{"n_kv_head": 4, "head_dim": 64, "d_mlp": 640, "init_std_o": 0.00655, "init_std_down": 0.00655, "optimizer": "soap_variant", "beta1": 0.95, "beta2": 0.98, "schedule": "wsd", "decay_shape": "pow", "seq_len": 256, "doc_mask": true, "train_tokens": 129400000, "dataset": "wikipedia_en"}
Each number is 128 + 24 x the weight over the matrix's rms, rounded and kept within 0 to 255. Layers, rows and columns count from 0. Numbers have three digits each.

# layer 10 MLP up, 640x224, rms 0.0981, rows 249-305, columns 168-223
115150155127112155109163135146150116136139137138104112135081130107096113104138103108074159125132110095146136135096068109103110199134099150141087139099071135114096143100
110175124130115146116128120113106120154114102135151129091160092097130158154128141151137148130109117175129122131084164123132169140136142117126110132128155091154125135179
151142150119109170156084123153120162154122147113121140121118141134098114129121138116093132112119155173137099150082117130081158169134085121151154117146128137153127086088
132118116137103131135135131123153128134156131156139135100128066121166121162121082105070114157147090125159103101094134111091125170127125111117109135145087158145155149095
094102143140118136128128149102198140110117081148108119119111148149144138091118169186124112111125103131118076108139136115149163111130119166109140130115166155134145136120
154161130121156159103112152128107124111137163123150129111126086109147134114109108137129109108112140169111153147156149145159159119136139128133093151117131155127132194103
126178117116146123101156099136160120128103121122095119107139079175099111121114135146120106121125130152105180063106127089142160146125134136118157165124109126155162140119
117110124126103149144153098121110190171086151118151166119124130098160138122120075096132116104152135108142148181098147069105112133091139099129122150118154152096136125158
146122102131100119127123123180154133108149143105102142141116128112136095122102135134144071092129116161128129098115119123183123138144110134082177136073115143102090096130
110133161128164114114138139115133150106128120138130103124108118148132114139163179095090167100150155165119158088112111102132087114130122133110143076088124127116111130145
148096166127129163151086131152127164135152140109116099133102146091106099091148148101068118132153097133093099145091143148143160125127126103103101114097117189125154157117
148135135123161116148121130146098132122134129136140118055107104100115136117110149108118122100131110151146178132159103122114132072097151120119156150111096124094094135169
152133083164100145100100139146148135148164137133154109137098122157115133121139155116146121146182146134101136108173129131112134129136108122112121125128128113149161110163
103122111153122123132153129141107133136098150160111141108129140139107118155120152101100097078104112137118104092106121116156114116127125086122116115132161134122128139156
145145098149124108098143112096141106146103161123123110108101102106166126129136104115116162128132109162130134129091083131125122167111137178139104141141118112165141149151
132107155163065121176146163159153178152159129186143134137134140112145170131095134092116087138159114110165146146153155117111126115124162173139109106148149111129136105128
126145115109131151100118126110116100120115153123149171114143128110144135145130163097162101095088147090135118110132103127099135172126100151126094072146115133118150133104
152127131112132099122134161111125139137149100157166150090128153120117136148129153143125072085126134153127150166074119161129120145171174182127152151161152119139122064136
150152129147125150123112099116142141116108143082119137116163114149160122158132117118095111138106094123166122155083108156118140126123126117126099123104157104149156153146
143138124111123115098132118075085165123134119128151111115142070116162116162150142140160193111127127043137163136152131151135113149112133136148146142164100164149158137097
128118141115102146153166196140122080121115133096105124127127162104178088145134119155135133096132125135169148133120144114140087138080096151091115169116125135134162144149
137150126115141109087136106097150138119173158174092158156133100152076161143151157110093122128121099117113160109156095116137121164179120121143123117150150114132129131165
083117124118153127134165120148116142105149106127089142091116088140114106123139156121102123141118129135148106087104142147094133147127125172127075123165130149157155123128
138168127100193119079147149115105124162087086145150150137118049151138137120180149112156150111107105145133124093105106105127142147140121102127131133122123121110137131136
143108142124162105134109137144120126110162133167098139105116134134158131142098147123131139134126105110148143134132101125119165098165126148154166147096167140112136137145
116125149183134129115098092105131156096128131124112172114137122153147133113131166152092183115129111134106158145153155136138087150119154120122097155093110120101119126095
127107107159114095144148122118117114124130120164140138110126118157128128141132154121175128113127133122141174114120144100077149113133151153076159148125128120136124109125
176119154162075128127135128123138131101119128154087120146101098156119136135117165107100112116107122152133115156122092150136116163121148183127145101119151120128140137169
080092089112116150135132106150147126109130130131167095146084104129109090157133119120101154141132130107133116147087167128112140163079086130146187101112124118089154095136
112158153134112118179110107128074121143107195111131127113102131124090126163114124092151140127131124135168148106136101123116144128143092112124162119146120130147074092169
130145124161150096102118152089100169123130088126099161106119112164115119111120125148145152100105104157117141115127127104108106129171145122107116198134136123135123117150
123085136078112130123141144120144128123140109119113112128096134190144156147146115115160144112138104138132145075135110134133091096144127206166114153146137134096090147107
112097174141134107115112130119143133152102142100134089123159125161149181122103140135109136105116160111097104121128148180127126126099152110129132122161099136136137128130
164145116113099091129086101107127151155089141094081136113126134138136135109126137121126145112149129100152145135103121092162110152124066114082122124129161154130090127099
135110166087188076135089112138111089130136135112094155144123112134131137132136115111105118145122139136117155168157117116154141142121127139102165133135123173114113121150
150119107123117085141148126129167130125092191139129154131151112141128140091145091135120158129107145110169071129118137113140110107132095115115121158109120147116109131134
112118142093148161117159140092149138136123150106154148092102148098128074162118174101132180090096129160126175089098117150137133120114122113151112088091111134108141149155
156125136100099110148133121127167117136136149169098149143135106098123122146110118140133105112107092118184136122153139139110144148161117140089124145133145147141126114117
115104133124120160080101122129106096147177116088158145124150133121110091129142167144104120156151099152146146081136120133193090111103122137129109082107164112122149154148
142154082142109111119120167132111085143169163133128131144129138111161119167106125122123134119142093089097174092156182134145124169158147137115089156136137137141163128130
141109166094142139122138120089127162130110179119137157141145155088163156110131100123179166113154105174146095128123101103113161139131151155146128110131151121128108138168
128131117155106158130148105109137114106033134105147087151081124130110165168131103115099161180150089110152095149142123105137152120138144149123117111147133071151132148178
132161127145105123108082120152131105119073124114163112154169090086143115119145154120102110103133116068112144131104097110130093134112131152097136097117080119135108186119
155138170156078120115098124097166114128131141108139140114149128167171103154184098140131123120079109148078168113147135154153123093118140138099155164114126134101146092120
132133107150112125091150098150116143128116116117130108076118112165134098129186150137110162133126151125138131144094121158086118148129118144178120150141156105151120103123
128123133131108116172138135143106140107089144123123127098153095132106149151121168112106137119174125151136134151091131122144159122169121113083125109121104160157160112154
104121149115157144171104079143121159144168125131159104104126110133122134114146136133132131166147096122171140144124127165136105176157097144136151132158120088128079118131
184112138115131115119121112113128135124103128140127110102157123103106116107141080124168154156138125131117088116117092124168122142105145144118157167101167132140168097119
144131132109134111146118133141100166127139142146152149113130098130109089178111111085109126117108116092104084123119129122123127133155146132097073094111140113119124160191
190129113146103112137112167122105113140133147141109106128121154142096122135123135109124119153064145170144177159151146123117112145142103137151149142155100106110121133094
145215118130118120125122132146168119101141132137106106113136109111132163113111156128105122168129120146152159142128101092137109112154133132147134130157151143117148136144
120130113134093123122115156149161148108157168144138105141093138129136143127137120146132134121121129118123108147118144106099087118119154093143155171131159136117113106114
131151098145147114136107120104102111108086120180141116113139133137129087119110131095123080129121138157155135093115084127115133153119071159150170115086094151143116147109
101107109115122140134105129138120144130146166156146113142130095155105149137155154137123097135151126168150086118117133196101108128089166152126121119102155118144116140096
159083121122113107117150126130094142145137124118083109127116102151122128074161103151137104151137133128114159144165129124159135140094106147126177142121094101118128144137
117089103116114167168112118098138112122111150133126179073158102132130130136164150136096158127132124141119115150138133106098153101099088125115097114094114100110145136099
155172116156118152136130172143060142104135134163157116081107124167155153105132156110178143134098159160148110143126134118103143126131113131141174116122113104122083140073
# layer 10 MLP down (transposed), 640x224, rms 0.103, rows 249-305, columns 168-223
172087105130137121148116126137127138120122110117142105122132150137135130091142129173096150117153105074128089093132119138145190083097151134116124127096125119113138154094
124116066149175152143140124133105178146093132125160119146166120083155195074146102085139089116122097139146116156114146089067127147105159175068071131148176083117100078120
130136132116144121124161118162131116123142091133078164120085126145129140119106104186185127105154095130119135128103141127149148169115139109111158099082113120144113170136
135170101121117153104102140102120101159116115133120102128135156109145155128137146095128092110106163104117156087122125126176151121133112117139125107137132135141128142121
167137107113121169091093077152090108200150124121127131120093103113123124136145135080146182112139165125131146128142102136115133142134082138126107105148103116131135142122
122147114123089144117124155167147134146106126098166146133146123118098107127167103174124120141148121144142090115143147107111123137138113137131101153133132160117107101128
091133139141169171132118152127091168109114156140120144115129127072160137119143100098139112132105134135127100173131133132120135106120122156144114123109114121111110132121
138199139133149130159193163155162089139128125123117183134120178130138141158158166127145119103125117133124150087146079142124135125116073120174127092120156061155149133077
113130139116080165114150080141116143188157125122100123133099154164099158091142115118128114121152162109135117097102106131119131177117152109100156116075089146113135132136
112145098131099095165089141118181119099087107115176118087170117117104091135131123126167140143159117088136125107094142118143111104117135172115107120157125114122136094153
134121147121139114101124190153115132119127093125132088097109096171115137087134181117098130131118105116143181110137145122099124113132122103112116157115146153146126113112
112140118113147139120190120108152103095093135139129172121188127088135162147166107130177120108136161095121126122114139098112149117097135125138131151164133150181137135108
123132149158160149112102127143154149155159105165081124098116143116135133117163151128136129136114108078144125122115114114104135113137146136138201114119123107148114121134
156088080151133108143153107087106105136110122139100106137114086180131102168152141099117115166102128155114133117154127099098139093177110101124148139125089119145107104115
136163140132121127129066141104075089126153172134151108095144099100122123123141156139113127131158104122130130113132133111117122162146112148128123143123096106105149100115
137162111110092158097130128116118089102096161129108155148154157087093141162153117106167130144143136146154124093146118142162129151123073077128143124121145101136167131110
141136134124118110125131105112134116134130131100086125135145101135160106168110132093153136149190189109153102067125092097150122165116092109131114166151095127108150088116
122121128121149120133142176094102067104139105094136104199101116131099147106124149141122118111098142126149105165125123141141144173118105127125120145120133122114106172140
103109106116122133169113123129134128127125124164161160144113100097126119154125128121136133153101162157123129122161111153064137138146114144127180132117150137112086141116
111098163145145137140129145144123127135144162138118144125132121108128115153121118146129096132120105126134118151104130107147085156087111119116153151181153141077139130073
158095166142132126089152132162149137125129141161109105123128138104130143120153090086172106088095139107130137155099143132134152140109104141093146152147166116140135113137
092182170134111144110160110099142121073159141129144100130179112129126087106106119130171174101149109094138128145130125142162120117116138132109109103178107215090136121132
107176070113109177101134124123140110116122171084153108170157123145118148111111152112131119106127130125129132138094093133128139074124119119109191166127146125115088128156
161088135126110123113162160121106148125142072141120106116148058106121136134094129142092107148135090111099150187158126126104139124115140128122120176125154163132138117161
141132133175081153097146149106091129136132148097145139155154141099085180109152112131163111079147103107126134137119156106165125146100139125133138108110080089122169101151
123135093105153142130119104136176143126140125072142146126140168161151141155136141143090087111113135143153118157121092107153114127120145085104113151150102104117114173128
163073098107155119121084137152169152152134112148148140141109163104121145146128147123095104156151116126152147143153167154121132134081141110100078098149126130125154120131
141125118126156135162120116084093166095111141121100150146126139143157098124146068113103124108104119096118142153140144109146157137129104129133141079074124125150157119135
155154110171090131143106129137103158131098159100107141137113109158126186110137126128059137090138125153131113069101162128147169114124132160179090158148114160107124145133
127123113132109113132091153126111159121153156148177163115126121129150138166121142145191106111109166137132111143153154167124181121122102140132158105133122181125127140156
119194132132125135143124159152114113148108100177144134110134132132126067100126103116123075153104139148123139123133119170134121115111137146135133111135150095144105097139
176121150132111101151124163126146140133133144103163167123096153155101131113140135163082139116114128157133130185121150128134137152102139106101128142128146120158112135161
157152084087127131150125118117109192113103103102107145135107128131144121146120147096121100164139140157114132182088114109116166110148105130131147162121143134147133131105
091117116126092096152131115135142135125115154114128127135171093126125138182124146160133111119137122148128125107148120163073103106135109157140119160162078125142140165143
122117129095150129146141121159116134157170115106103107182133167141149143132094132196147131180148114166144118101153148142125117107164169121127166092131139173154102101155
138180102136088142139122173117138142140115139155136134098105133136115160176125105107167141129178124162122159150146091157141139133142137157101133162136128112132135150147
140153135163137120148088087106123128151107132154071112137121113117071101142161111124082129149134156051119085101112136125112122135091131142099153149120118160145126169113
134117143124117077143098141143120169118137141136126096128114116141108137121119129151073112132126134111159164137076143159123080129105145097131079114103130109079139102095
138121108138102074102153128126121164134125110165091135128139116107080134129117086138141116108132110116090128137106131146101131093133184147120170142124161133171101144119
149155127123142139102126134152128106163156138148122123143152120101161119149123118137076140135122123133114122124143146181144141145121142111148135108159133137142099111149
108141130158163136131134152121112151127148142101160141097156105110148120156122149131052132117160160090137148141130112122120100132154132113141082128111124149124119154151
117135172099097128150119103106142142137122162101128142170151106106114178125161101079123157099162152088175143094144120132093139092110121103133134157154147160073115127144
118120117129153104152103131165131131110122118117143105172123117084119112112069133125114144113108109113139130122119128118140141156149171105093118143120132107118154089125
127123128097170145109100136172116129149163144106141126138111132150122126109092173096114105180122151101172096116111124151113114152129114133099114157116152106086137099138
121108155161121103128114145117139086145143113146119108137124151102115112122152123121128123128148151157096141137131122120111099152141144117105123117138179164105127100067
142096137092139112132149117092075086107118126154099105087143130144142166123168132157166109122145144158130155162105143117090151136137119102113117163117079124106132140141
108113154096119153110081131129127130162173081142127094144124101143134119117109120132149095184149131143161114142102122107139129141165097100137128153140113149097139107159
114108149156121121107121145127115152146106165147102117166128130124141151127118130143119121093132125117116159099123138096125128153074157122106163147172149129102135144103
126088139118122112170104142103111134090097103120129107144138109145148086099116121148113167170135110138159124133135124142149128095101116112149153132105104122108140108086
117178130132118138174095180136111169096102099126103107137132040119155132083127089117125119138118132113139134140149127186095119131139154136124147145142179131148109107129
141166139142118107072108082145148168116082084100097143071126180127151106103144131067109116121079113150144094129111128123137171151112096184166156114144122124118101155149
091174149133119128144116127076095192147125125171124137125140126114096146160153141133124134101097126126133152118142104110093153153133096121156119111132116117148151177182
125088133142115098121108135130144156119153168152123146124186107169104089119141152129084163135161071116119133099141152148139113149115092149097122113112166095124114115146
130125115142132140078148105111093124144089184205135126158121147121118104140112140130101135125113164147160130103130124152126090125144100105141080145097167159123103121149
092123142100125104150164132136111118157134116145130113122105181118140131157141154100124128144130142129128127117146134142130123128154151153122087131185132121135091086141
139133143136096118150117151180130128125147108097146125099096108127139107085102146082140085138137112151164139113130124138180073141183104126118109120142131139161102154116
091101138108152155136103126108140133119088154148164088123111130156104110150102144138114115102124082067136093098168160123135129135125091127134125121074101161126100126130